python train.py --n_head=2 --n_kv_head=2 --weight_decay=0.12
Each number is 500 + 50 x the weight over its row's rms, rounded and kept within 0 to 999. Layers, rows and columns count from 0. Numbers have three digits each. The size before them is the row's rms in percent of the matrix's.

# layer 8 attention query, 192x192, rms 0.0765, rows 0-191, columns 48-95
221:537410507452456477518518451426585466523482567533561456514437521432540438564468562488529513569435443606511519420448572438444520538368401534500589
088:567603466487488473444501509525499588467427485436457521518519546442511532550466546505514424515544538594535542438492485442470513533448489474440536
083:489482501568586566486496476509506448490416470486488427478482516564505563456557454450463479432567423458462586509532497485526507491577473481425424
067:451508586533433518549546460425494523444453513539499356481555565508437547473573567498545532469508453457481505484578503467496470494463543567509421
085:493558424575531518507411525562418529525485518535457560412555491565510540450556444521472567483435518419413464569460453576522518466607519444574404
098:524452447599445484453524508511531463565480492532560511544485429556514586540503591576413452557439462456420532596488512474484573482544557541501525
183:590468511476501417503539456405586538519513529511565505498423543441551465554432556517581470530486457558529528448445523430462456505402455503430595
097:436509483543492463572566462443445509477506498384490493380517459513486556497434412503402432548577506483482584485454457441509543476480397483498497
089:489562518444436506538437591470353506455416527420508532497441575517447447573564476545503476498395480541569458418562468514538601522508476573512533
092:473485484471537534520461396578572531518506473609487477483559447431580506570508540433498520477482434498497435561514511528504503499518480371493495
090:508480454444418561480472511513590448511409378508514412491483477486533419462417461567474543501447555543565483504455538515554501533477423489516432
095:488469530441517507614575483473510463507473507440555476419589472520528494632522465457498517488465519490435498539535501454584458442462543521458499
097:499419491410476424561472477442607468544423550553492454478440551424546406462503506430555551555417486542532484456490563473452567528438412602568524
098:509450542467439452514563443394549473495492485523587454524457542426545477631400535424544505513534440601561521438557590469454472515353449576475566
087:456567428578534546448431520611483509516540489510454539484549414571491494474551477518419535516477539436445514532469394561497516461592532476582437
087:477423522538481516514530435434536479488593510512551463490456473398563444602498571514577465438533487576537548439496532476461488568394455484468599
067:471471512444545530528465448535454534454486574493499512563588390433462477595480560467587442511520532502491606538509517477528450531481395487482480
098:465506463535477501523482483444500442447500521483485444563532487427483491498526508394535427539517438498509518426486476520508402533553478510439475
070:514443490475495466513533456441520483526513516626583521588497460459543422486502526572524429544436487541490469461475543475486405502457422507490488
098:455419458515496494487526556472537411482609386521518490605504502548461475539453520516561415485496512490502509417493503604613440495537441454418420
082:493487431410480535460526574510493446481496463459461501444514517477538494413542550579462486491486530510533628544473503464531343452480513475487534
096:429506535469412530585533566431446483489532492406512508496460436469501491518526538425438531493422495493527424494544580518398396535483457402438472
097:412506478573467554488403437522460468603495438505504544523528433487433596521423493487502458456487587500474402474562618511529409518435514509564581
092:477439521389549465583486519467518574503426531461499571437517513503496506502605525469523543503494612500458591504452522463502499570471503470454509
092:461447445526577491471474501505365539465507457554435480513494545530434418465593529479528464522499489531490476494514458533521543544497530555356517
093:470492568410580500448469583464479536441554480452562582558335460417572559482403481472481484534473472504467449464462512556510515462471429471395439
099:534508604588432559465536525465507451530511461522602559568444486501440514460531471526433497553530471489505511460432532537451524520480560470560475
089:530494507500446463500554468551444486370511453550542512537529581458452484514510521553482493433454441455549506502703508416544565494465581348468532
089:520487522436482505460499538564556531481392469549446478507445608511512547589453657372550585435469426510477557484504540436564522539510483497503463
089:575615524424461462435567547500501515491453616446434506462503539512488477432542516521476552439521480445476496511535457443566612423494535537548535
094:517501572519424498539449519514499494437469491364479501531549547422498421491488551563528522516406503577517464539505530464441577536463466398457527
087:558523407408497447426527554511507463497527461420493397524493513531531484493484491548429565511573497499483443468474542514451539483522486517569481
094:531502500406492488528522453422548548466447531540517499521499532443540542541436529458461485487443427521558456511448457494527477519492434446555499
103:547456393499396525525584511564591478482445535498466496535513517466531484481518587427485579513497529495439425575443499501483519539504558530577481
088:533480473387467414564500492537534481431486604431519459562569528513502572532416497505477460518455469453442477580548454476460527541430513485573522
093:448509535477461519454473517594488480409502484402436434511404478468458496484470511553518487510522554545523517463563464535445491517509557500437467
090:463515517520376529452456531558499483456565567424452441543500476485502487590501547498505508497480491510481553467432466549439505552492484577571423
096:537473544485505502495571508418450500503515415566456544537525546440475424466508478590458478558495602498477485529555480564556622472493436504464581
091:438488518502472444536408547532468467501578498606546427490532469491509510486478496531407516535480479523538639501518348534526492586516528412520477
084:548536498390491420415547514519536534588406510528594527488510501513445522405495587524476499528537425558531475576509432407567502468503419556496417
097:518504574483580468444421534566537513553497536607621565480415517563477471435504561456511569402581379475512569485522514555502424568537510411492423
093:462452581509512548500484475491479487420468514518499525447568515485509451576526528474504472418478430481452497475574496556549612526487416534429572
095:529566463536472411469483444506468516500426475568491606559447517450510526494566592542516418382492442505424503497582558505496602538488515612452481
090:516539477479473559473543590501468513552415534564455456449480492446524428503598465498430539504552500479503433503679489564537434581525478530550477
091:489442510460514478444484536551494527469497502493506486474561532457500414585487563515464533571496501536570504537538456506445428507524430550504514
086:535505484565474514466483539449484482380604435411487489566454516525584443542552492495489440436534436535560502476504547489616554579522491527402501
097:579490430439497573597519446435438417507484497487467506511557467510507464532494514446364475508511516507516513479426465459454462348502451430590511
084:521552561509449559545485515566501469498530630538464506503498458526545515558564496380480455526571508500545446438573462495436531537502599430514559
095:534570459422538501455448427535473417525468426488484497452544450481503455444561560479489548470424578485478522427635462485564401576471507555487492
091:497495553436533462524508428505488454497459487480542471448529531487506504488474512507577473480539520458365429494513458425553629495458519583528570
092:489445634506477497519526580582527529525485461554444455417532435470539508534438553441605556469421623501491548472534453452520411583472515499523477
081:532513503456499548448497535512473478416419489528588491527503552473501513546518513477401415488469524612509490380550519452489373510539436432449508
091:515547498479559482499519422450506537543500450555476460501482426550500509468387538524487469511513540442521466484586523580505469394532476558514514
090:485507470511516529477454599478494482558471526479514529457547492496492468454603453461501456391503461544525510464567559516524406590507550532553477
093:470460498417553476523507589479562513446475414455544560468475526402476544470452545589456527487594402506499494417549498494575524477469509382528476
098:601613488512458390531531428512519439460496546504503448495518512516557516449532399460470453494531511476464461463437525476523585521474559448484600
088:614514510474502512479494500538526519465493529534477517548516484463580425399460466540518516546409425547523453539577436475487535500461555556447463
086:473524533424422502492582464491537549521484526515478488464555530490522525457428412449507497543570458524632466467544562501521505446522524449555520
084:524432571522510442517481556478498437496578520441446569523507512526451454481506440577527483512585411488458522466582541468594453524509494501458484
093:422540589577476612550479456434480499599502561487541585413464486490464588517430457489533504494504539490532587488502520581472546434542400469480474
100:514548562562443407396530564461472516553413460461471423399422467552466423414522537495491524550459567485431511481374500471559494525521469541517419
098:456509400461442525509423448457447426555399449498478514573547475548488449559461464576444500546469520494499531490495439441510551591433425538606496
087:520596497469534500545517456514529561452419549494520466472460493413540533501509582460490557492594405559441460402509500549468463521547542502525529
094:568492476535469472518507484484475491421512502460502497546481397589505479569469529480529501525480632500523529456487452515452489496503536503503560
092:480453496483497474544527513558471483424495445468498442518513510416548517467523430493487509536569442570507539527584412532506419561497506551490580
092:557452437562542520524479500505565488604505484466412571540511519468586482446506412486479459484572426458473410503518496445518437428497467593476489
087:494419565587448410533508493509467530504506546462526567560522496480493464571578536466481531509544444447489489521500518467503516615464467520496542
098:529465611428478504512473557530551532499462533403411518542437615543439548541545526451468445471526434516434457485373533568493563307473564422508541
090:519540546451453513570567439458531469563460531521568502467469408595537553465480429492538527481589578513508452438466466407568497394522570574528455
095:465519473468420517483463549462558410460501475528457439571474469450522385527456539427499581571518554437580526443618410516474528575534528503471584
090:472479569399559507496586528537539456522522467512555484534540520559506523524462486433547515522425465439520435384538566466390465538490487504627519
098:465491464495500518480577475469533513489483501544519465499476462416526510559542493474489596447548463430499433456575420524559492455473462502510421
084:494585557560451423503505523451544476491522499346458450535453504594490579504595471593475425431514406462557515444449456543554536501515535510548519
090:555376569460465458498515476445551541467580484507545544580562407455508407522539566455449596475478448430500485436482540473488440502529498527470417
090:527544423440566470478456502452585459515638555437442462489513508445459521496532483594443512485553552411544466505623407491511563504481402529579493
090:449495541557460501489473553583506497503436523506590483510474468530541502536502537540430570576622574550488533495527561485443445430502492485427511
087:513577511532593482441448512574452479508513515435519515524392457502478590467528541428468466549492519423454489457523502508537536471547471511445547
095:564472486427485469582523483485566418420429506481490531522474527503532504537469423522473519488511529449458462525568451485589498387524463466534476
094:536437524584528480607560510466517541454568468485509477467549466518433642410524584532431513435508487461452594487432524429499396505491510441513469
088:503451557458463461590482438537491522458540502463390504492425510582527537464469451514499434500527540526485501605482464355473535474482568475553491
092:492453452499602493555460592530433494531691492464459432552520519425481522467643543477544543467460502487483505456494520458529567583451616528424544
092:539473390548528467471554565440448451502612453565477581461517558501508469525576520521523509499433495469492491475454468527474369513534598573518472
087:505531458516454493474548442459536596367437502536480524616542413440501534460437425456470460515542504446429421451615502514478534429548461440431543
092:572522553480548504402539508574517595489491571476551490464487466460428597450522520585515467556492597506507559527609484447421492496532467472509453
094:509534601532540493418503563517513568557429468453488495454555411472504471464552481419528529553530482509428465514584575549444428604507483474455539
092:513420450498601485446539547513428471490549426533571585468553572467489490402490473615487490517500449468392582551487543405578575650469503500428535
092:452505527529566563608456490485525476530509425492372566466467496531494509541543438389601499410542560507557551503531478509524572564478554506460480
086:508553533529466494428488500580505533527585666474506543533447535541514538564417520567470433491440479472471463505578491386496555456447554489515492
088:505531488496606509437570456507491507530465566471518465481480420510475418452520526460508606487511477502531552415443477509409478489494444549489438
092:489521513475580392409453594513604429530589441537474450533493462503507456449516496485509583469524450471558461380478474526501354452528497571580459
088:518453459498520506524584522481513515509443461445470528567515455542444443632490455487563533509486482523485500494417478485379483422490486511656490
090:521497431512473479489492449471499548443536476544369537506505594522506380529483429474596445441443566533515530535451498563447612495490506487533416
089:476598530604487503576420399630497481464415501562487516489533495476497450545511478527473428447488473488479484494629457491504512440485535478586601
088:609413574502474462597540434508495515460406504463511497484541474490540552475519425475523475476593537499457469440378592482517497518550504398551416
089:510409443564450481522511603581537553468598434461414521564550527455477555509507486495522463489477465507456537520417554492522539516548410494400455
103:550497615492462514550503483444439562489435495557459605480448552522484428536414559460529431483506567568522451479546529471462489367487422470489570
113:414551454482506593496485558603492511485511477452460549408614513484506436497499443415451482490466528562526474515615515538427520602516541496475436
090:524418489438503538440552432476504467486532521554585521453410506624516451465485520467488550478574506477517541467485519483388514440527536581523526
102:476556435544526529525531581576571477497511502487438537441564436501474482446425445472497528442538513475472514495595464577471577576531444541436422
116:509510563489436459465484460481458471507450474504523336620442435517482448503564601470537453498526462514486472482453491514480512495454505464584565
119:476417446586560499564473513493475472525552469385523526386610489456431478419486444490557559484442515471515493561498536547489502574559485481478496
125:498569626487482472472535529472484606499433415562544522534380443494521559586531535501529411485454470477431472460435511415470419466478464486493526
096:489612428517521464461562540508550491500438532445439539467495493547533376439430522522509424500525535585526461505561504472444583593465457501479385
112:487405636430584422513471415572522407526650437504542438528495425581539410485501518495540540580494494430537493543512532407466426516457651494523501
093:509485545483519485494596560493502464411502542565501529554533478491471482493483506530448444571436510491571581544482464457547549457499519583534578
107:497484512496568418453452624524512440577498485516467440550583473530560555539458442654564473544496497521555417452488473491510405466467465488563430
109:540576493423489507571590453476455542504606439485471475459433502433457412531530538454458499448455523511617483441405509557509415515505531506467454
097:424490524477501441540456436558490572421490560469519546459546471541452442475504479468504487561468522467533552520458489490468604619443513487546465
095:508501520471540500449507456447497429539561510503578445485462523400526516601429586503521429530482500566492474489355555490490443489458486501555555
118:403550394478508530471532603542503518532484492419415544424614546554479453382530400490511532552480512491493479533578483469495577605513457508420400
112:463554486514529480536516589521495510552531520432432536430548481479528472520467366490536500534421541535447465552593472485521581510476506501374450
094:522567420577510531399547486481600491515509489471500599446596395510501508390462521457461496455610497485539523543568532537479487605570479510535471
114:438486568507446453554474504526494513524482505476594353600459450488519430469555587533564413497477455532479473464437488523514541466455470459509547
143:478445552491437443571480503510551531465521519447560399444508441456474480512602546441521509520506471437489509498436528429499417437445532440493573
144:521477464466475513565509499474541506528520509399560398521446403461494487485513528496531475546489467552532496479499478468499463539377430440475596
104:564436475496521556515466471523567506478522542411555391433533503508467478444487534475479528462471510471495476548612524513456483512525611521495515
118:522470480562480472557451466506597454433626534377455444392585432480423444377555512451561562550504529433561518548463507454517457504480556458494483
106:506595485467487487520662509486467444439494474381453553483525506433519505443544486478520414493554576534548516545469526508551552512439506546583535
105:462539425462546476497503448548577339445469558535371564519559571499504467568485498512475459411538544510531470486460529488586475458486525502434417
110:554517466420536470539480553443521495501579557502510420482496493523521451431423553525590564489475530540511410453481504556543461558504412459466364
111:500486538359443536571556471411446479544492527565542493603477532471502582578594502512418461560450473553541483535506473419554508545545527552615489
109:539553384513524490403542505518485547513445444492517552541482554465514561463485449402412511559610472572600476491447493482497497550521487512559456
098:549554434571545547576409480530553528523637498530514458491571513435487585430526489505534580427518540496493460544504491553480482520545552539447592
106:499543550447501507435514505446522544477472473541484451548464455502452469556453567465409459450471490461505435575602484530422533588501453457513552
111:470447529468377527517506533477481542484516477537540471473521542511435521477458437480400546538383523490529537458465466516480515438488519607489462
108:463429532462504455512478486478473515500367528499547434485543464474529539569475502474356575510520469589515478628525509462522499557538527475529495
101:541586621469557494381535562540470561521394414637462582621429448494505555634506467555523412451442419448520477475451451482492469561509503492585462
096:479500492627519523550471455477505531572466509463503546564387454502417517548554372503453427502582570486501461517515488466525530518525498496427528
102:479440473453556552463510539372574447455587535593467466466436437378487493452488559475416416487525543497543440457581498484533430521528569462556479
093:503608655463509502424476551581489464515443525562419468549547572508507511561517539476459568521439435455510497524429474501549430506516588453554487
097:500454485479480511489519461518534469414573516523386648518550509439564498530486448482555486542521514455535503518399574483508427470489493486462539
115:564475521443472482452507545505434461501470532525528456426485547498456547528454608381524553522393532538501481470525500519491605544447495510573487
102:454513516496545477397461615503506449537509484415400480485556556555496496544431522492546472539477490525494513404486411578447454590403451457519465
099:540470505471476492481468506558486522473601454454520568530461427523509412506407444495530515460508459460492457517543524560593512467469525427483455
109:458559524491544520399486463512446498568459392518513505543544425543468506478494478574512508407571400471572528531509527480487487540551545480563486
112:432475383511464513588503504505598494587488534477475517480460409458480548479460503424464475522496603530498388530513565550427633463478449523468472
107:478505517496459380458480582435469536441496535509467455492557524564502457448479372549482557520408482461524517412525480563508510477508637546417492
111:476470521507546473497445556483479557486439519554574445473403598435449477570531458543460571579519530497486473502534427445516482530472448593540518
107:525500405490570480527510497487538533473484534387395377546478487494545514440499472539490460481583598488484523446510516454568449412542536510531546
098:584490460516522533446540475520493443486419505569496505549478529489558429506433539488389520420530505475388589484512514577454480434477511531441439
106:446505513483505525599527470520521434556522510373494510516508347425520496497562484373469422403478601503517426553498488513483450555486463480429549
099:448525484477512560512480519640475579478427509486531574564424532509473599448494428492500502427492504468448430470396472424499505461494526572526482
101:487564487543511521496500463469421510605448527479566577524520526512464507566557571494420492517468474589564542537524472580522558610453526559640462
103:422497395509518508471522519403459521479513464483460501400541474554471498486449510462549545515465566569547473491556513542508522482458484427478567
100:527414393481530489485538463523502496507517571501524537453520543508404563538422531521393593546528417581482551423531509456547516425528515482500453
113:545507404411484505507585524448469527506483565525484515473434440517545449526434463403465494491433516635483463504532539479516527453418394495444495
104:549569559592415447451460404524596484528495444447341515454524482463572476493483535451501570474482523462571551507427486552517463517550574441434462
095:604492488441501512481498426522509502491519504541505368564517588420472514490509484460389510536633443457609543504440501481545515509595539493560471
106:445494462415468516543519538517558499471530541517439456465508436537567426550491643547462470430429413509541546489476464451501432486464513461502403
098:537565579345474499563530515531520492526614577524559454543424501515528518457503492481601521570487463476478434564446422535421464517542487590430540
105:527508495530460510536519451522531439453520511503403534571513597493546495547544331554562509487540504554524536524466503462461471510493559597445584
097:529354518530552435540484483519515397546563515514565500480448483436513495447481433525542516547521519460451500496506467540406495530540606486413562
093:380460478600486526543520448489473501533492519550512563550399503518478579578525541469503478399514500521473457500446461509447635482472571557553519
105:511503505545504520558538495436483455506511526529500521567506486447477549567448493472445499463471509512475518513546476473415514365525464494532486
100:472487444480532534483628571371546528499488506468392615583495499444465641542526447422390473500521485542516468506475495523549526536511486427537476
100:433547483471462507556460422606463525440454487438575507537455517546479490466545508504488531547521574438519478445494531443428572453426547527481487
101:553506511540537510467501520444426481544479466482533413462492456540439513486491498452546499493539519570437540532507527371470562427492446492572549
109:508504487542447595577506578487459595611518480512488474487529477517505426474500467613556505471394433599463452480479413489429461482495423551463465
097:545469506559557519511542484523473594500521509520541466444459421457488482524536494581498482494483522536610494468507493451550476447480512455533519
111:462554471449493492408518487476564496502478465563443487509476488462454506527491499563440503456503437467576410444531645490503444535513604445540482
099:533533381464517488476466398551499524487470586541451500446527479444493538508431539507473507524617424561461435612527535467482501504550544490558520
106:437455435423437475486476499516482502448459523496419434488538549604526433464476487450511526557469487528499600521452476421568498426436434456523490
102:437529599471542465393547557529552475519412490440490556531467451562551478560442467433614431442476470456445497523532509482476447528495444518527457
103:475447536547567441526419380527605491460646536455507510472466443527602485447486583524549528573581505461459491503468463549424426532524580416413417
099:459519554534521483471548530446445514536412513420549507496511582586458587542439473510570475505537445576522413547519442523453487479472608545590496
101:501578601336575532517555578394498465616554530481497510508489569450507602600512470451511453463500470492490492460518533558479533542516568540575524
118:539521455359491499520513490478555531503527553508504449417533516476535531518456484475485544560449473612565480499429464477464480522501528520442455
110:516413489582480448443428420514489417476519452536543512520509543468558485496427497487473484514424540422529532432473548605465496507535602588447586
106:423397479509479450421485466412521532484462440583572439505482493571582502434520457548450557557507531534424505595492502368432557457551515414540451
108:512467529590536471539427403493536579469493466422598431406438488541449487523404476596510582501525557489592507478509503484442526618540595518478435
100:507517482568544485397536411552580562461497529448482429460589514517459457401449500546555455540602542440513533563548584415444533499498567406590479
104:504453552491523544512486414493521532551617460485485449545537458465446512428601490578490497517518600466537486405487528512612478493556534454504515
101:368550495554493480535582472508496482521497521383588437488562472560461449425493493467491504500454478474515465580560423455503480484470486470511453
103:503479538534480419454484551512415482433440474439485590453494481526513462589566543534432410620487607468406508539550505485513500487413446502628539
118:544496399496462486484584440498563514467442448491576444433506411558477500542529601449486449517556456519460597528541609467494563460438445497567462
106:495463428517613470570486375548535512510503607485599451482489601587495429420489419526573540548577596528485459497484532475538541486483539524392439
100:500536460459524541506546544453499532539512584475424422534548491499483544488525503506426494463517516494518546588586395368631497453472501501547524
105:550414618557561467544450374525505497539514525419583514496470541448542479479519447497577525526542520477550492460434455487500492501542555524479474
095:554417490472507488561476487496487472564569540572594541453546557511511547567481533551466569567466471582526541420438528567490518540512460560498403
105:465468464409350576510506541435453552532490483473523469509480587555520481362511533487459555589493463539514590487549514495482506508519560522495518
104:475491511490498534467573449423528564495459476516485533542477439523518540539540513603424501477460499539557456463487519458480518587499394494489487
104:592470490528588405507524490448538511510511564531564496445504442423468586481473498508470522580524545529483504470481502503539544485627461530461495
099:532430412452535424497372476475436529503481500566608507482474455548524502413484556481474577599522461570445596483374476528469511534499437464457569
106:474601466418475486501498561489537524485550563543458389511597462484515510482499605595451523543537576510470479590558573438553539474501492544640511
095:436423527487492467416509542421489563547494528529501601518480474534541508539457487498469512447452443526442440480621489459469476517586558424544437
098:434506468492490546469550510557549481449517465543439578589537525558466492583474555457405482491503446462474509533437516550505500507476400470551520
103:490475434468495486535406539590549396484492653538418542429590507529538519504440553611507467546453496547537503402459548512514529532439488521557472
080:498497457478411410557430491556385484647544468538540510480490428474450479539610529466483468470536539507459559528472480451596491510537447516505418
102:457474369508505474439539483544552580517472469438473532492531532452544437555335501590431502532493479564527414459533467574476532565447431430462457
111:550544460515506406538488449479432548576520493490432496516487484468539446503509487438545423480456594485415466503435487554476542506501453500433575
093:478522487590504543497470421583578510464382529337484555465470448452495450421525433427514510417527539489470525530489494410568422549460526505438466
090:534500529501464512559549536508494521457478608461512508444460450529502493478557456449552430478475523522462446495479475443470523430489487493494444